From a checkpoint of a small transformer trained on Wikipedia.
Size: 14 layers, width 160, 5 heads of 32, 4.54M parameters.
Each number is 128 + 32 x the weight over its row's rms, rounded and kept within 0 to 255. Layers, rows and columns count from 0. The size above them is the row's rms in percent of the matrix's.

# layer 6 MLP up, 640x160, rms 0.0771, rows 191-212, columns 0-159
size [124 114  89 116  23 113  22 112 121 116  86 114 134  67 111 116  36 119  83  76 119 125]
[[ 64  99 118 101  96  81 133  98 129 185 142 125 198 143 133  66 164 102 120 116 129 173 153  64 140 132 172 126 125 131  70 103 101 102 104  91 161 102 105 120 154 161 131 127 123 152 112 177 112  74 176 159 128 140  23  77 140  83 112 186 123  85 122 149 144 155 156 159 132  96 116 136 174 115 172 184  93 126 135 125 122 120 161 134  99 141 156 118 115 100 126 187 167  77 110  82 146 115 133 134 181 138 148 135 112 144 112 152 122 219 120 109  76  88  67 118 111 100 202 133 143 160 180 117 134 108  58 122 111 126  74 103 137 131 181 138 153 146  91 118 112 137 109 152 165 119 121 110 152 140 149 157  99  82 148 153 163  79 122 142]
 [130 127 117 120 155 168 140 139 108 116 124 108 150  63 172 126  89  54 148 151 147 128 133 110  86 124 121 108 129 100  76 126 173 119 102 158 127 132 124 146 149 210 152 128 107 100 127 215 108  74 179 151 174 182 120 105 143  66  57 154 108 107  92 124 114 132 121 170 131 156 142 128 173 112  79 127 111 167  56 123 124 140 130  64 134 142 132 113 117 141 141 119 112  55 161 179 132  77 158 202  81 103 120 162  90  86 126  95 149 193  85 190 128 129 127 163 144 130 171  96 146  63 109 115 110 137 124 199  93 113 159 164 152  71 142 130 155 149 195 156 147 132 141 117 135 139 129 122 154 142 115 118 162 119 169 138 147 119  85  95]
 [129 134  81 127  93 128  94 235  99 175  93 112 146  89 135  73 159 128 137 162 104 147 126 124 136 115  78 179 109 165 138 136 167 156 154 174 149  67 132 116 175 126 129  78 135 132  76 137 110  90 164 196 145 129  85 107 144 150 196 145 170 127 202 113 136 129 143 117 124 110 165 145 101 130 142 111 126  64  95 157 163 161  86 107 135 141 132 116 139 107 104 177 160 125 147 123 112 147 115 173 140 106 155 137  82 125 105 123 151 112 102 131 142 135  92 166 134  59 140 132 147 218 142 145 130 112  96  79  90 100 115 154 156 128 128 118 101  82  65 136 107 111  69  76 106 155 181 119 141  86 150 113 212 131 149 134 148 133 117  47]
 [110 123  86  93 153 166 102 110 107 131 174 139 137 114 120 127 127 132  72 141  87 137 163  96 125 146 149 134 108 118   7 217 133 126 125 103 142 144  55 119 101 120 176 126 124 130  95 190  98 135 144 144 150 130  54  34 121 140 106 121  65 126 134 111 118 113 126 176  66 181  64 150 147  98 138 159  88 118 134 121 141 182 124 154 132 198 128 136 133 131 142 105 112 117 148 219 152 162 106 138 116  79 134 129  73  96 141 115 129 116 118 178 111 110 132 156 119  58 118 148 185 164 122 131 112 153 165 173 133 116  95 144 137  71 140 166 121 147 162 147 106 153 115 154 148 134 157 173 121 151 109 126 117  89 120 178 164 153 179 124]
 [ 86 137 148 142 186 108 117 106  94 161 141 130  77  88 182 215  92 100  69 120 123 196 149 115 146 147 113 106 174 122 140  98 141 117  85  99 129 132 100  92  78 122 149 111 104  97 108 117  84 158 145 124 176 120 136 104  80 149 132  90 154  92 143 102  21 131 138  85 194 135 146 121  97 136 205 106  59 122 149 125 178  99 139 173 102  96 161 151 124 105  95  95 126 100  85 110 110 162  96 160  96 131 138 100 149 142 126  67 152 205 167 164 172 113 154 173 157 120  92 131 146 119  98 143 125 119 152 134 135  78 121 190 113 186 167 171 147 169 107  92 117 133 111  91 137 165 134 143 129 158 133  84 128 150 117 136 128 103  87 110]
 [ 95 100 154  96 155 117 106 153 136  92 120 152  68 125 151 131 125 133  99 119 130 149 177  91 143  91 168 130  99 119 107 141  96 113 167  57 120 115 119 152 127 121 137 168 174 120 162 155  99 115 178 177 107  36  71  40 103  91 142 122 112 151 104 111 147 118 122 109  95 120 128 108 169 133 134 211  84 142 135 136 167 128 196 128 150 213 131 152 134 112 143 134 162 122 172 203 137  70 109 139 101 175 186 147 125 145 166 123 135 131 118 151  78 117 103 121 107  68 162 156 132 190 130 138 133 149  94 155 159 143 103 121 110  99 136 126 125 110  78 131 106 118 109 102 171  68 144 114 118 106 116 122 163 133  93 129 155  95 214  48]
 [ 68 144 140 107 141  80 120  86 151 144 103 130 100 117 182 191  53 156 110 143 102 158 182  93 135 115  67 106 181 140 143  97 156 182 164 126 116 107 146 121  91 122  86  99  50  86  94 152 110 140 152 127 201 129 159  81 133 100 106 149 132  98 170 128 139 127 135  76 206 113  67 115  81 108 162 132 117 140 158 129 136 165 139 115 110 141 172 124 112 121 122 133 159  73 108 148  54 144  89 160 103  82 154 153  52 144 140  80 163 131 139 146 190 109 153 115 172 137  93 129  93 154 156 158 103 110 165  53 107  71 107 149 144 151 134 180 147 149 139 153 124 149 119 100 130 103 154 108 147 129  82 128  93 182  93 139 126 105 141 133]
 [ 93 125 137 123 101 124 160 126 116 149 101 128 120 111 164 125 153 136 172 178 141 135 154 163 103 130  68 126 128 162 127 152 141 107 147  95 127 131 105 140 128 133 166  85 130 105  99 169 122 136 180 201 131 125  86  70 190 150 171 108  96 135 132 169 125 159 142 166  86 100 147 124  98  80 177 107 167  73 130 165 156 137 114 143  74 162 122  97 161 109 104 202 164  87 109 103 126 118 120 109 203 111 154 161 114  86 155 104 120 166  38 160 116  86  32 143 140 140 125 199 134 168 177 120 121 159  93 117 125 114 148  78  67  96 111 114  76 104 119 166 138 122  92 160  80 127 142 106 136  79 112 110 180  79  94 126 190 105 135 130]
 [109 154 128  87 161  86 123 205  97  86 138 133  92 195 126 111 130 138 141 191  79 115  91  81 137 120 142 130 122  81 134 119 142 122 126 163 172 161 139  97 137 153 111  61  91  77  98 109 121  78 123 128 164 134  62 156  88 125  78 181 158  98 174  97 111 121 143 164  88 111 125 154 124  84 122 151 126 114 131 181 137 124 129  87 101 191 165  81 145 159 152 123 172 124  75 170  98  99 115  87 159 128 151 133  69 129 108 104 140 177  69 148 198 164 129 112  97 124 110 112 155 108 118 190  96 183 146 141 136 137 161 147 120 125 119 176 182 139  58 170  56 124 135 119  83 148  72 138 133 158 168 143 176 124 132 115 141 135  99 129]
 [ 83  99 165 115 153 143 105 118  92 208  87 135 133 141 149 113 125  97  98 105 133 129 140 155 153 132 107 133 114 121 116  99 154 189 147  95 162  40 115 133 195 153 156 149 128  67 116 148 119 110 110 173 184  83  83 115 106  63 107 145 129 126 109 169 129 139 199 152 128 173 171  82 159 126 140  96 136  93 151 122 113  81 129  79 145 183 171  52 177 117 170 178 117  97 129 119 212  92 131 155 160 101 135 203 156 127 191 148 127 107 107 114 105 128 102  90 138 138 113 135 118 133 167 134 125 126 112 110 151 145 126 164  68 210 125 125 151  75 131 158 132 161 142 126 160  72 155 146 133  62 128 142 123 100 172 125  97 120 119 128]
 [102 198  96  95 157 140 101 128  77 128 123  87 187 144 193  98 104 131 167 128 139 172  77 109  96  65 134 188 145 159 100  96 171 133  80 177 104 122  85 135 123 131 128 135 125  84  85 112  95 162 169 179 130 104 141 110 111 130  86 109  84 118 190 130 169 172 144 113 128 114 135 163 141  79 107 163 130 130 122 156 117 120 137 119 111  48 211 114 160 105 143 106 108 173  97 140 129 145  99  90 132 133 195 211 110 135 156 114 151 110 169 138  65 132 137  89 100 146 133  57 152 134 129 175 113 138 116  86  91 143 110 132  79  68 138 123 127 128 138 183 141 116 115 179 103  98 138 117 108 140 149 121 118 192 184 103 150  90 122  97]
 [133 167 134 121  83 131 122  88  87 176 143 122 100 161  75 111 150  89 187 164  73 126 155 100 108 140 120 126 189 125 141 146  80 102 190 119 125 128 111 106 119 132 161 100 121 155 164 104  98 119  91 180 140 121  56  88  89  75  88 127 146  49 168  71 132  88 132 136 122 104 127  75 153 130 142 129 109 106  84 169 147 164 160 131 157 134 127 106 158  88 107 122 172 117  47 125 113 104  79  71 108 100  95 132 126 163 114 120 169  82 121 138 141 140 119 120  81 110  88 125 153 123 117 209 102 200 150 128 151 109 129 118 186 123 136 173 147  98 157 152  60 176  91 155 111 119 184 136 146 139 158 144 171 143  78 149 143 175 131 173]
 [122 123  95 113 131  89  81 149 106 121 146  77 118 160 133 120  81 131 107 126 150 157 170 142 120 146 108 145  97 132 158 181 104 175 162 144 168 110 109  87 165 128 157 134  98 170  76 157 123 129 155 195 149  72 139 144  88  78 137 164  82 172 118 134 130 139 199 106 142 128  88 181 136  76 121 134 128  80 106 158 168 156  66  40 127 122 130  61 120  61 201  91 126 121 144 153 127 134 137 112 143 129  94 144 104 114 153 112 123 161 102 146 114  97 141 126  94 114 130 148 123 109 160 146 153 116 154 175 129 121 152 110 139 112 175 118 107 119  66  93 140 161 121 191 179  97  91 164  82  51 118 108 189 178 151  91 132  78 195 149]
 [114 143  47 128 127 193  48 131 162 110 156 126  83 156 106 106  73 147 116 154  93 143 194  91 135  95 103 147  87 187 132 194 203 134 116 136 104 113 143 132 119 150 145 114  57  81 129 109 124 108 168 145 144 183  80  54 139  94 168 164 111 119 108 135 149 163 128  87 143 142 112  47 101 126 121 104 145  57 163 111 111 143 132 143 161 121 139  85 143 132 117 111 100 125 120 128  67 137 117 189 127  95 124 170  65 118 119 200  91 108 123 130  51  82  91 114 117 112 130 146 150 164 108 116 100 115  99 128 138 137 159 104 152 105 156 135 144 120 142 121  76 140 119  90 120 124 148 129 172 154 117 133 122 149 201 103 154 109 176 167]
 [145 142 153 125 128 104 104 145 102  57 145 126 109 116 118 133 156 105 146 120  89  79 192  87  85 132 102 140  89 160 101 146 153 144 133  93 159 108 110 118 118 129 182 119 138 104 117 111  93 191 181 116 129 172  63 137  81 169 141 129 104  95 155  81 122 149 128 143 103 183  97 129 139 142 112 161  93 139  82 127 148 132 136 114 129 117 168 104 107  85 142 149 126  80 125 183 130 159  81 172 133 140 168 101 124  98  99 132 129 174 131 167 143  53  94  88 131  56 100 166 145 118 175 153 110 107 165 146  60 120 163 115 163  42 135 162  95 123 116 166  95 145  91 192 137 134 131 117  32 158  99 135 173 147 126 149 199  91 185 135]
 [100  79 145  81 146 159  97 103 108  39 155 140  92 114 170 133  96  83 103 142  77 102 217 125 120 106 130 149 153 146  88 172 113 131 149 144 177 158  88  68 123 123 166 142 138 168 126 158 137 110 119 143 155  61  86 160  60  83  75 104 115 131 133  88 149 135  85 175 106  94  84 114 164 144  50 135 135 132 134 128  97 172 117  85  95 107 169 111 153 124  77 111 136 152 128 138 138 140 128 108 155  71 138 165 101 190 182 149 163 118 130 171 112 131 149  75 137 109 103 141 138 104 103 203 131 178 103 166 137 153 131 138  95 132 120 168 164 139 119 120  48 152 156 156 142  63 154 112 117  82 158 127 115 143  98 147 164 130 153 121]
 [ 93 138 105 153 141 135  90 114 188 100 108  87 126 150  78  95  67  86 123 127 112 184 157 125 170  83  88 147 166 164 101 145 110  79 119  92 177 158 135 119 170 130  46 134  99 108 103 129 107  88 150 114 101 105 131  39 193 102 162 136 121 115 147 111 173 114  85 126 191 111 128  82 138 115  39 146 140  82 118 114 178 153 122 152  97  97 145  54 129 119 152 154 114 117  82 135 120 183 147 171 138 105 109 167 121 171 104 146 113 128 116 154 144 112 111 192 201 132 129 147 127 106 148 158 126 137 160 171 119 209 131 141 158  86  79 125  97 128 150 124  78  90  66 142  91 157 138 139 129 136 116 176 144 140 119 159 150 147 123 151]
 [ 99 147 202 104 152 111 145  57 117 148  94 128 101 115 121 152 108 176 105 114 112 102 111 200 192 151 151 133 162 161  85  76 115 162 143  52  86  94  59 125 170 124 107 133  89 142 134 171 107  97 165 109 156  90 146  98  89 171  95 177  75  51  93 111  95 149 164 119 101 146  65 170 137  88 127 123 157 163 101 144 148 135 127 137  99  97 113 108 183 119  89 123 172 151 145 144 148 121 127 168 153 144 139 157 100  81 147  97 121 186 157 149 142  83  86 175 109 124 180 176 150 119 157 107 111 148  69 161 116 167 138  94 137 120 126 115 116 129 166 165 110 133 125 162  85 123 134 127 139 127 118 157 136  33  90 157 149 109 142 162]
 [120  94 102 149 116 175 119 193 102  90 120 102 153 139 144 150 142 144 143 171 101 123 127 149  88 158  83 163 138 151  97 173 203 136 140 179 114 119 128 118 131 142 116  86 137  95 102 126 139 141 154 240 129 155 141 162 112 158  38 154  95 143 158 120 153 156 160 135 120 133 101 159 106 127  78 131  98  42 143 138 175  87 116  68 117 117 134  91 178  98 136 154 112 120  72  70  91 150  94 137 145 147 126 155  41 106  91 136 131 157 131 152 112 130  71 164 171 120 113 167 200 107 157 134 120 130 132 169 110 196  85 193 106  78 135 167 138 106 117 138  89 154 145 115  72 103  83 106 118 103 148 129 139 137 162 148 117 131 107 121]
 [209 116 156 100 127  90 170 139 135 109  32  97 142 182  87  69 148 149 114 127  77 138 167 123 174 116 154 135 141 104  80 113 133 177 131  88 133 101 151 162 122 128 119 112 207 114 110 174 137 146 128 103 100  95 165  99 110  95 105 128 129 127 172 116 127 164 178 152  92 119 147 149 176  92 170 100 119 176  54 109 138 171 132 165 118 156  98 154 129 135 187  98 158 134 121  73 149 165  98  66  75 150 178  86 124  62 145 127  76 177 139 146 116 145 126 153 142 169 162  80 137 116 160 147 130 176  65 147 104 159 116 145 135 162 132 106 129 105 138 108 138 156  77  65 104 167  98 143 118 104 124 138 166 122 140  97 160  96 147  93]
 [166 136 123 123  79 106 102 134 123 120 117 101 113 179  99 109 153 130 172 169 144 101 173  70 168 121 101 137  65 102 138 184 136 216 122 110 135 189  98 136 158 145 161 155 125 124 118 113 171 110 122 138 135 153 140 175 150 224 140 127 129 166 126 110 146 155 105 124 147  76 121 110 118 103  91  83 133 140 114 158 167 110 100 134 107  68 151  96 147  73 119 123 154 100 162 154  77  98  74 108 111  94  53 100 123 132 148 127 126 100 136 170 174 132 166 141  95 124 154  87 171 107 146 150 136 187 165 112   5 129  83 119 126 169  96 148 117  87 111 119 119 114 111 114 108  65 125 133  93 122 193 165 138 103 178 128 123 164 158 105]
 [104 142 127  45 174  98 126 102 110  99 125 108 124 175  99 123 100  40  96 130 160 119 146 150 167 167  94 193 137  91 109 157 121 165 107 174 151  90 115 104 100 103 184 105  99  95  53 175 110 159 137 117 106 157 110  72 160 166 110 208 100 125 123 175 124 145 109 178  92 101  94 126 145  96 111  96 126  96 129 109 138 113 121 104 198 105 132 132 141 167 218 165 139 143 137 119 147  96 123 124 208 164 121 143 117  61 134 122 129 169  46 135 108  35 146  96 144 108 107 160 166 114 169 125  90 112 117 144 163 171 108 196 119 107 133 132 140 114 126 157 135 144 135 139 123 128  98 127 129 143 133 139 138 145 150 164 131 125 149 178]]
# layer 6 MLP down (transposed), 640x160, rms 0.0568, rows 191-211, columns 0-159
size [135 121  53 104  14 112  15  97 112 122 104 120 146  58 110 120  25 135  61  75 126]
[[131  68 124 157 139 160 162 153 150 147 112 176  97 104 203  71 144  95 157 110 121 139 102 123 121 113 159 168 174 110 178  97 117  99 111  99  64 139  74 101  85 112  97 159 133  66 118 109 149 131 124  66 100 131 144 108 171 176 109  62 126 113 134 132 156 195  91 124 110 167 127 147 141 168 162 140 151  88  76 139 146  91  90 133 124 142 130  71 156 163  70 121  95 137 132  82  93 145  95 150  98 176 203  55 115 166  85 134 130 147 139 110 120 108 119 136 135 174 105 151 142 117  99 118 164 120 167 177 112 192 144  77  92 124 107 110 111 103 160 190 127 113 166 109 114 109  97 144 144 129 163 121 153 168 131 102 113 216 139  84]
 [120 101 113 153  83 145  91 145 125 120 121 155 104 161 179 115  80 107 188 146  65 163 111 135 169 132 183 127 120 153 210 148 122 107  71 109 169  97 136 126  61 141 144 108 125 152 135 125 137 166  83  88  76  69 119 152 179 139 136 162 116 146 156  97 153 173 102 138  66  91  47 127 150 222 122 156 129 118 123 107 141 152 169 119 172 111 139 136 129 144 125 122 140 170 129 103  93 179 123  95 168 174  87 127 127 134  50 100 202  98 140 115  86 100 167 162 117 129 102 200 112 166 108 127 134 123  99 127 164  97 142  74 151 107 171 160 142 113  69 150 174 145  76 109 139 114 155 114 127  90 114 115 108 135 125 112  91 116 102 147]
 [131  88 133 126 202 153  69  96 246  50 137 164 130 111  75 139 129 115 144 121 100 181 136 115 113  95 180 161 139 105 147 170 113  88 135 171 106 107 102  61 130 144 117 149  95  97 154 115  84 130 180 121 151 166  81  89  91 110  97 179 117  94 116 127 153 167 133 115  84 151 110 138 153 131 135 115 124  82  84 101 156  69  69 115 139 159 142 159 129  82 104 109 149  94  86 126 148 131 147 121 154 125 115 122 189 117 135 155 102 104 107 120 107 128 168 147 163  67 146 124 126  85 126  55 108 140 108 190 136 147 153 126 164 145 138 177 156 108 176 209 144 109 161 116 152 145 110 140 115 146 150 128 130 136 117 165 186  93 119 187]
 [159 122 165 127 122 120 142 144 108 106 128  82 102 157 154  85  93 133 111 121 131 104 118 153 123  78 115 135  85 123 153 131 179 119 111 105 150 120 146 152 169 116  86 152 144 164 125  94 154 172 130 146 127 135 198 108 115  73 154  94 150 115 147 138 199 185 135 190 124 150 132 134  84 145 147  46 114 120 145  68 123  69 197 139  90 119 155  77  38 123 138 105 129 116  87  76 163 126 101 118 128 149 145 137 177 122 208  97 119 144 101 128 168 116 154 125 102 190 177 126  82 165 150 148 154 145 123 152 130 137 133  95 148 158 122 125 113 126 132 162 154 124 136 147  88 117 169 132 201  62  66 144 148  67 212 100 102 101  87 116]
 [164 126 152  81 138  94 133 161 190 114  64  95 118 125 154 151  97 128 158 167 102 143 146 140  76 107 130 149  84 117 123 171 148  86 155  80  78 133 113 158 108 111  95  95 177 180 164 138 120 151 139 119  80 119 103 193 178 153 135 105 107 148 153 161 172 124 134 163  72 140  81 134 128 144  54  86 120 114 101  77  86 144  77 147 114  77 161 164 159 192 110 157 129 188 112 159 131  82  82 101 144  69 117 125 114 117 149 184  91 177 108 136  84 150 152 117 121 110 181 150 131 117 111 109  94 170 130 131 150 158 138 134 133 125 110 176 122 111 128 110 148  91 146  99 169 136  92 140 135  56 192 140 147 120 197 170  63 166 150 143]
 [112 163 165 115 145 131 136 127  99 116 138 140 136  93 148 152 103 193 185 120 148 144 108 161 160 144 146  80  78 148 161  87 136  96 149 181 129 183  87 122 119 204 135 132 118 147 151  94 151 111  51  96 144 169 175 121 167 157 142 130 164 119 135 112 152 123  84 129 167 123  68 104  71 136  91  55 104 192 157 141  97 147  90 148 155 108 187 111  74 114 153 123 126 103  92  73 143 117 133 119 143 195 110 169 142 174  76 182  98 113  65 138 139 108 152 142 149 120 111 112 126  86  84 141  95  51 110 177 158 156 167 132 164  87 102  78  97 143 141 152 141 134 137 156  63 155 134 111 125 101 129 118 121  93 119 119 126 107 153 205]
 [126 107 177 116 204  91 126 158 177 106 103 113 151  97 132 127 126 114 133 132 110 144 137 163 102 135 122 110 107 119  77 159 161  64 179  76 121 170 129 101 108 130 143 100 175 177 143 171 125 150 117  95  84 108 108 178 137 182 127  81 117 142 171 133 180 116 127 162  92 156 131 124 126 151 128  95  91 161 100  94 150 116 122 162 102  73 103 137 165 191  97 158 111 163 113 178 142 107 113  61 131  38 112 112 136 118 106 138  66 197 116 123 132 167 171 116 152 179 148 104  97  34  67 159 123 153 111  91 148 131 116  99  96 131 188  93 162 130 109 106 109 157 114 111 200 131 126 200 132 110 157 130 138 135 134 109 119 152 178 102]
 [150 152 164 128 134 125  79 132 181 119 109 129 164  90 128 174 146 103  95 176 105 200 143 147  80 109 117 133 143 104 128  71  94 129 187 165 127 170  57 142  79  82  99 133  47 108 142 159 123 130 137 100 136 137  80 179 148  75 130 157 107  86 142 161  97  98 151 141 133 154 155 107  89  67 118 134 111  99 112 160 163 137 148 111 145 143 144 164 143 138 141 134 205 132 130 142 166 126 135  89 111 156 101 140 130 168 171 125  90 150  87  90 112 134 173 104  78 206 145 155 164 129  72  74 110 141 184 187  74 139 155 140 124  47  87 154 160 101 110 123 113  79 143 141 128 124 107 116 126 142 156 113 190 121 194 113 145 155 102 119]
 [111 187 188 184  93 113 162 133  94 123 157 104 133 161 169 156  78  69 125 145  78  86 154 108 114 176 108 125 153 139 131 118 112 114 184 136 101 162 135 158  82 131 134 106 126 200 124 148  95 113  86 141 100 152 114 121 193 144 167 134 166 115 113 149 138 107 145 177 148 177 136 121  56 124 108  88 155 123 156 146 127 131 144  96  92 135 172 104  92 138 175 150 103 144 109 143  81  54 127  84 106 169  77 180  91 132  95 104 103 169 114 114 151  34 192 121 121 204 123 131 117 116 164 115  97 120 135 183 110 158  94 112 107 141 131 150 139 114 125 122 113 149 185  88 132 143 192 123 116  77 137  90 161 107  67 140 136 117  80 159]
 [130 115 110 139 117 121 118 143 133  92 212 126 129 130 112 139 193  86 112  71 194 108  98  74  75 161 139 137 115 135  74 150 141 133 140 118  86 187 203 131  97 116 159  98  87 171 138 157 133 121 156 131 102 151 175 127 175 122 113 174  95 178  73 144  95 115  50 139 148 140 127 107 162 177 123 152 170 126 107 157 160 159  87 114 138  62 122 150 224 117 102 112 128 153 131 124 104 131 136 128 143  95 166 103  91 120  67  74 115 162 165 147 124 148 137 123 143 141 157 111 122 155 154 138 119 108 141 120  94 145 130 142 148 131 155  65  60 114 130 128 158 130  90  47 101 211 102 123 130 159 103  73  86 155 128 135  97 152 162 118]
 [148 104 140 115 167  94 122 150 143 144 125 109 122  74 116 143 136 168 164 145 158 126 109 152  88 134 153  97 117 163 137 128 125 151  14 114 189 163 152 118 101 108  89 144 158 136  93   0 111 130 127 138 141 144 225 145 126  60 132 123 121  91 117 153 141 149 128 136 153 168  92  94 143 115  99 135 114 105 102 132 146  76 143 136 156 210 102 116  86 133  93 124  67 139 154 104 124 189 188 131 111 104 155 106 153 148 123 112 149 141 126 148 111 119 142  79 182 133 139  78 142 123 116 124 145 110 159 121 117 130  93 118 122  88 134  75 133 139 161 171 181 138 111 146 176  84  97 114 149 145 123  92 178 106 138 166  78 108 117 202]
 [119  50 219 145 123 103 143  94 100 114  97 173  86 136 118 138 137  76 123  95 164  88  91 138 159 110  46 116 146 109 144 105 153 144 168 140  94 110 163 120 140 106 108  85 160 107  92 165 147 146  97 136 114 100 182 121 138 144 161  94 109  80 131 119  82 110 108 198 121 176 190 177  46 209 147 169 147 165 164  75 111 129 187 164 134 104 117 147 103 113 188 160 144 154 174 112  98 146 120  89 122 121 145  99  91  91  66 136 148 169  79  97 123  60 169 110 150 129 117 130 150 109 134 119 181 133 111 125 130 157 147 132 152 111 158 142 124  62 117 140 171 136 156 138 150 111 121  94 116 114 131 153 159  97 115  87 142 165 104 119]
 [149  84 108 105  87 118 144  86  99  68 155 107  80 161 162 106  96 103 183 184 159 114 147 151 203 145  88 177 104 150 126 141 137 144 204  81 114 125 125 153 116 114 171  86 172 115 154 107 154 119 139 155  59 111 114 103  79  71 164 165 122 136 158 181 137 110 109  88 133  57 116  63 133 149 124 120 163 138 152 173 120 144 182 123 129 121 100 104 162 155 113 103 107 119 128 144 145 142 135 102 142 197 112 122 133 123 156 149  99 109 116 128  48 118  96  99 114 121 116 149 119 108  92 152 114 150  81 123  59 189 106 147 180 154 143 154 157 187 136  91  77 106 168  87 165 146 130 143 164  86  72 126 116 154 117 127 110 111 197 165]
 [200 147 135 160 124 139 164 160  65 144 166 148 109 121 153 162 117 115  87  73 131 122 117 125 151 143 153 117 147 109 172  22  85  72 138 130 129 148 131 122 163 141  77  70 128 124 134 154 141 148 123 128 100  93  65 189 191 102  83 167 101 129 155 132  87 117 155 132 127 115 173 166 128 102 105 125 127 129 106 146 140  98 192 184 139 195  86 109 114 160 152 120 122 159  64 174 129 137 135 184 161 149 125 191 125 133  69  99 118 137  95  95 148 198 141 140 120 103 148 124 127 127 123 144 105  89 117 155 183 103 126 112 145 147  81 141 125 133 130  45  95 143 127 137 124 118 107 120 108 119 132 143  80 117  76  45 158 180  86 112]
 [158 156  57 121  74  87 157 133 156 102 101 135 144 136 161  49 111 137 133 114  90  92 131 179 125 117 148 157 164 120 126 121 167 152 132  75  99 196 149 137 138  88  78 140 124 106 166  99 156 135 142 102 166 135 211 158 147 113 115  96 100 134 167  79 100  93 141 145 122 104 135 143 134 132 116 107 146 122 123  82 163  99 159 136  72 158 148  79 188 126  76 185 153  98  95  85 125 144 139  47 102 147 166 135 157 162 173 109 109 129 123 145 141 184 109 122 108 111 140 128  86 158 110 140 141 117 179 159  45 139 172 100 122 238 115 134 104 127 147 128 140 151 145 110 101 127 152 109 130 138 126 130 161 157 161 103  93 120  69  48]
 [160 107 136 146  87 106 195  90 145 174 126 166 115  67 149 150 157 118 173  66 156 111 155 106 147 175 100  58  61 113 153  75 146 134 143 153 119 119 130  94 124  83  46 128 216 117  85 128 142 104  79 127 117 194 111 106 109 109 175  72 153 150 130 162 139 114 165 124  95 162 177 148 133 139 160 105 129 111 165  60 158 104 140 155 183 167 177 179 112 113 134 198  86 103 106 100 122  82 187  85 140 126 110 104 130  82 135 123 168 133  67 101 119  88 114 115 131 105 138 132 132 162 163 142 114 131 166  98 140 144 159 156 145 183 145 170  81 121 144 123 108 117 140  76 125  96 114 118 101 119 155 157  97 126 170 118 104 157 133 124]
 [184 116  94 100 165 127 185 126   3 130 146 138 159  92 121 152 141 139 125 137 196  83  96 148 112 156 147 129  64  87 143 125 103 119 163 190 115 145 118 145 118 108 166 129 130 119 197 113 155 138 107 103 188 102 107 206  70 105 156 158 119 138 131 163 161 168 152 153  75 144 166 190 125 145 125 126 101 169 130 173 128  98 140 120 158 129 137 120  98 143 170 113 124 129 174 163 180  84 143 136 177 121 115 114 173 121 131 170 135 143 131 102  78 169 111  52  83  94  96 127  71 109  56 201  97 105 110 120 130  95 162  87 170 122 138 119 133 125 122 129 111 142 148 103 142  95 106 136 145 110 114  79 100 138 125  95 147 109 100  88]
 [147 186 110 140  98 108 150 141 143 121 176 118 115 124 106 177 144  87 127 117 149 131 122 103  93 146 141  75 105  77 188 173 124 150 108 231 125 159 139 141 150 131 121 124 140 109  94  99 149 149  59 158 130 169 185 142 165 121 103 119 118 157 160  87 144 171 103 163 123 192 138  41 122 120 109  83  64 112 101 113  87 121 172 124 192 128 109 120 125 160 183 165 113 142 125 107 102  97 153 141 109 100 115 134 157 173 152 107  69  87  87 114 131 148 139 107 144  94 109 106  98 116  95 117 151 123 215 166  98 192 119 150 107 141 189  85  77 105 134 181 163 114 135 126 165 110 170  95  72 133 139 144 141 123  94  80 120  93  77 128]
 [ 87 171 159 163 162 133 165 138 255 177 117  96 176 127 115  99 107  67 161 138  60 139 183 102 103 106 120 136 196 123 115 151 108 157 132 177 187 122 139 124 104  94 140 157 138 103 154 102  94 167 156 153  87 116 147  73 101 113 172 119 130 103 134 168 154 155 133 140 158 140 124 124 170  97 143 135 138  71 103  61 131 141 110 109 142 116 150 107  98 105 109 122 100 137 130 119 108 115 147 120 193 124 109 122 124 161 140 142 103 147 113 175 170 124 160 155 138 136  65 134 170 126 100  45 147 100 132 110  91 141 140 146  64  47 142 160 130 132 127 141 103 146 144 121 126 137 152 109 110 110 141  82 166 113 109  92  97 151 102 163]
 [ 78 135 185 110 111 110 129 108  22  80 129 135 114 100 123 109 145 165 131 183 117 188 121 154 188 135  77 123 147 118  93  98 114 135 152 166 150 140 147 118 153 137 108 140 168 171 114 155 115 157 117 127 192 185 166  60  97 130 127  91 167 171 133  92 130  97 106 100  30 162 140  92 120 123 119  94 123 130  61 144 128 129  81 151 153 134 113 161 128  93 130 136 130 103 147 103  92 134  80 118 144 142 138 126 112 186  92 175  91 104 135 110 110 126 134 117 137 170 176 136 102 183 163 140 185  91 160 145 114 110 141 142 158  96  77  49 144 197 182 137 123 142  80 151 184 139 105 122 140 146  61 118 104 141 106 144 106 117 166 107]
 [145 166 147 137  96 183 131 177 119 154 126 138 121 119 147 109 137 133 121  81 141  81  59 135  82 148 160 162 138 184  72 141  85 110 166 101 106 111 187  61 105  87 107 122 153 139 144 118 132 114  88 128 122 132 141 145 136 109 131 182 181  80 129 166 149  90 137 190 104 165 153 139 198  94 136 146  86  77 131 126 118  99 117 151 152 162 172 163 138  95 107 139 150 139 117 131 152 101 175 140 107 138 136 135 124 144 108 170 129  47  94 167 130 111 156 155 177 155 100 125  97 105  96 143 116 121 155 197 147  94 156 154 134 173  77  76 226  72 105 106 162  67 108 153 156  95 140 189 124 122 127 111  83 124 104 150  95  73  84 140]]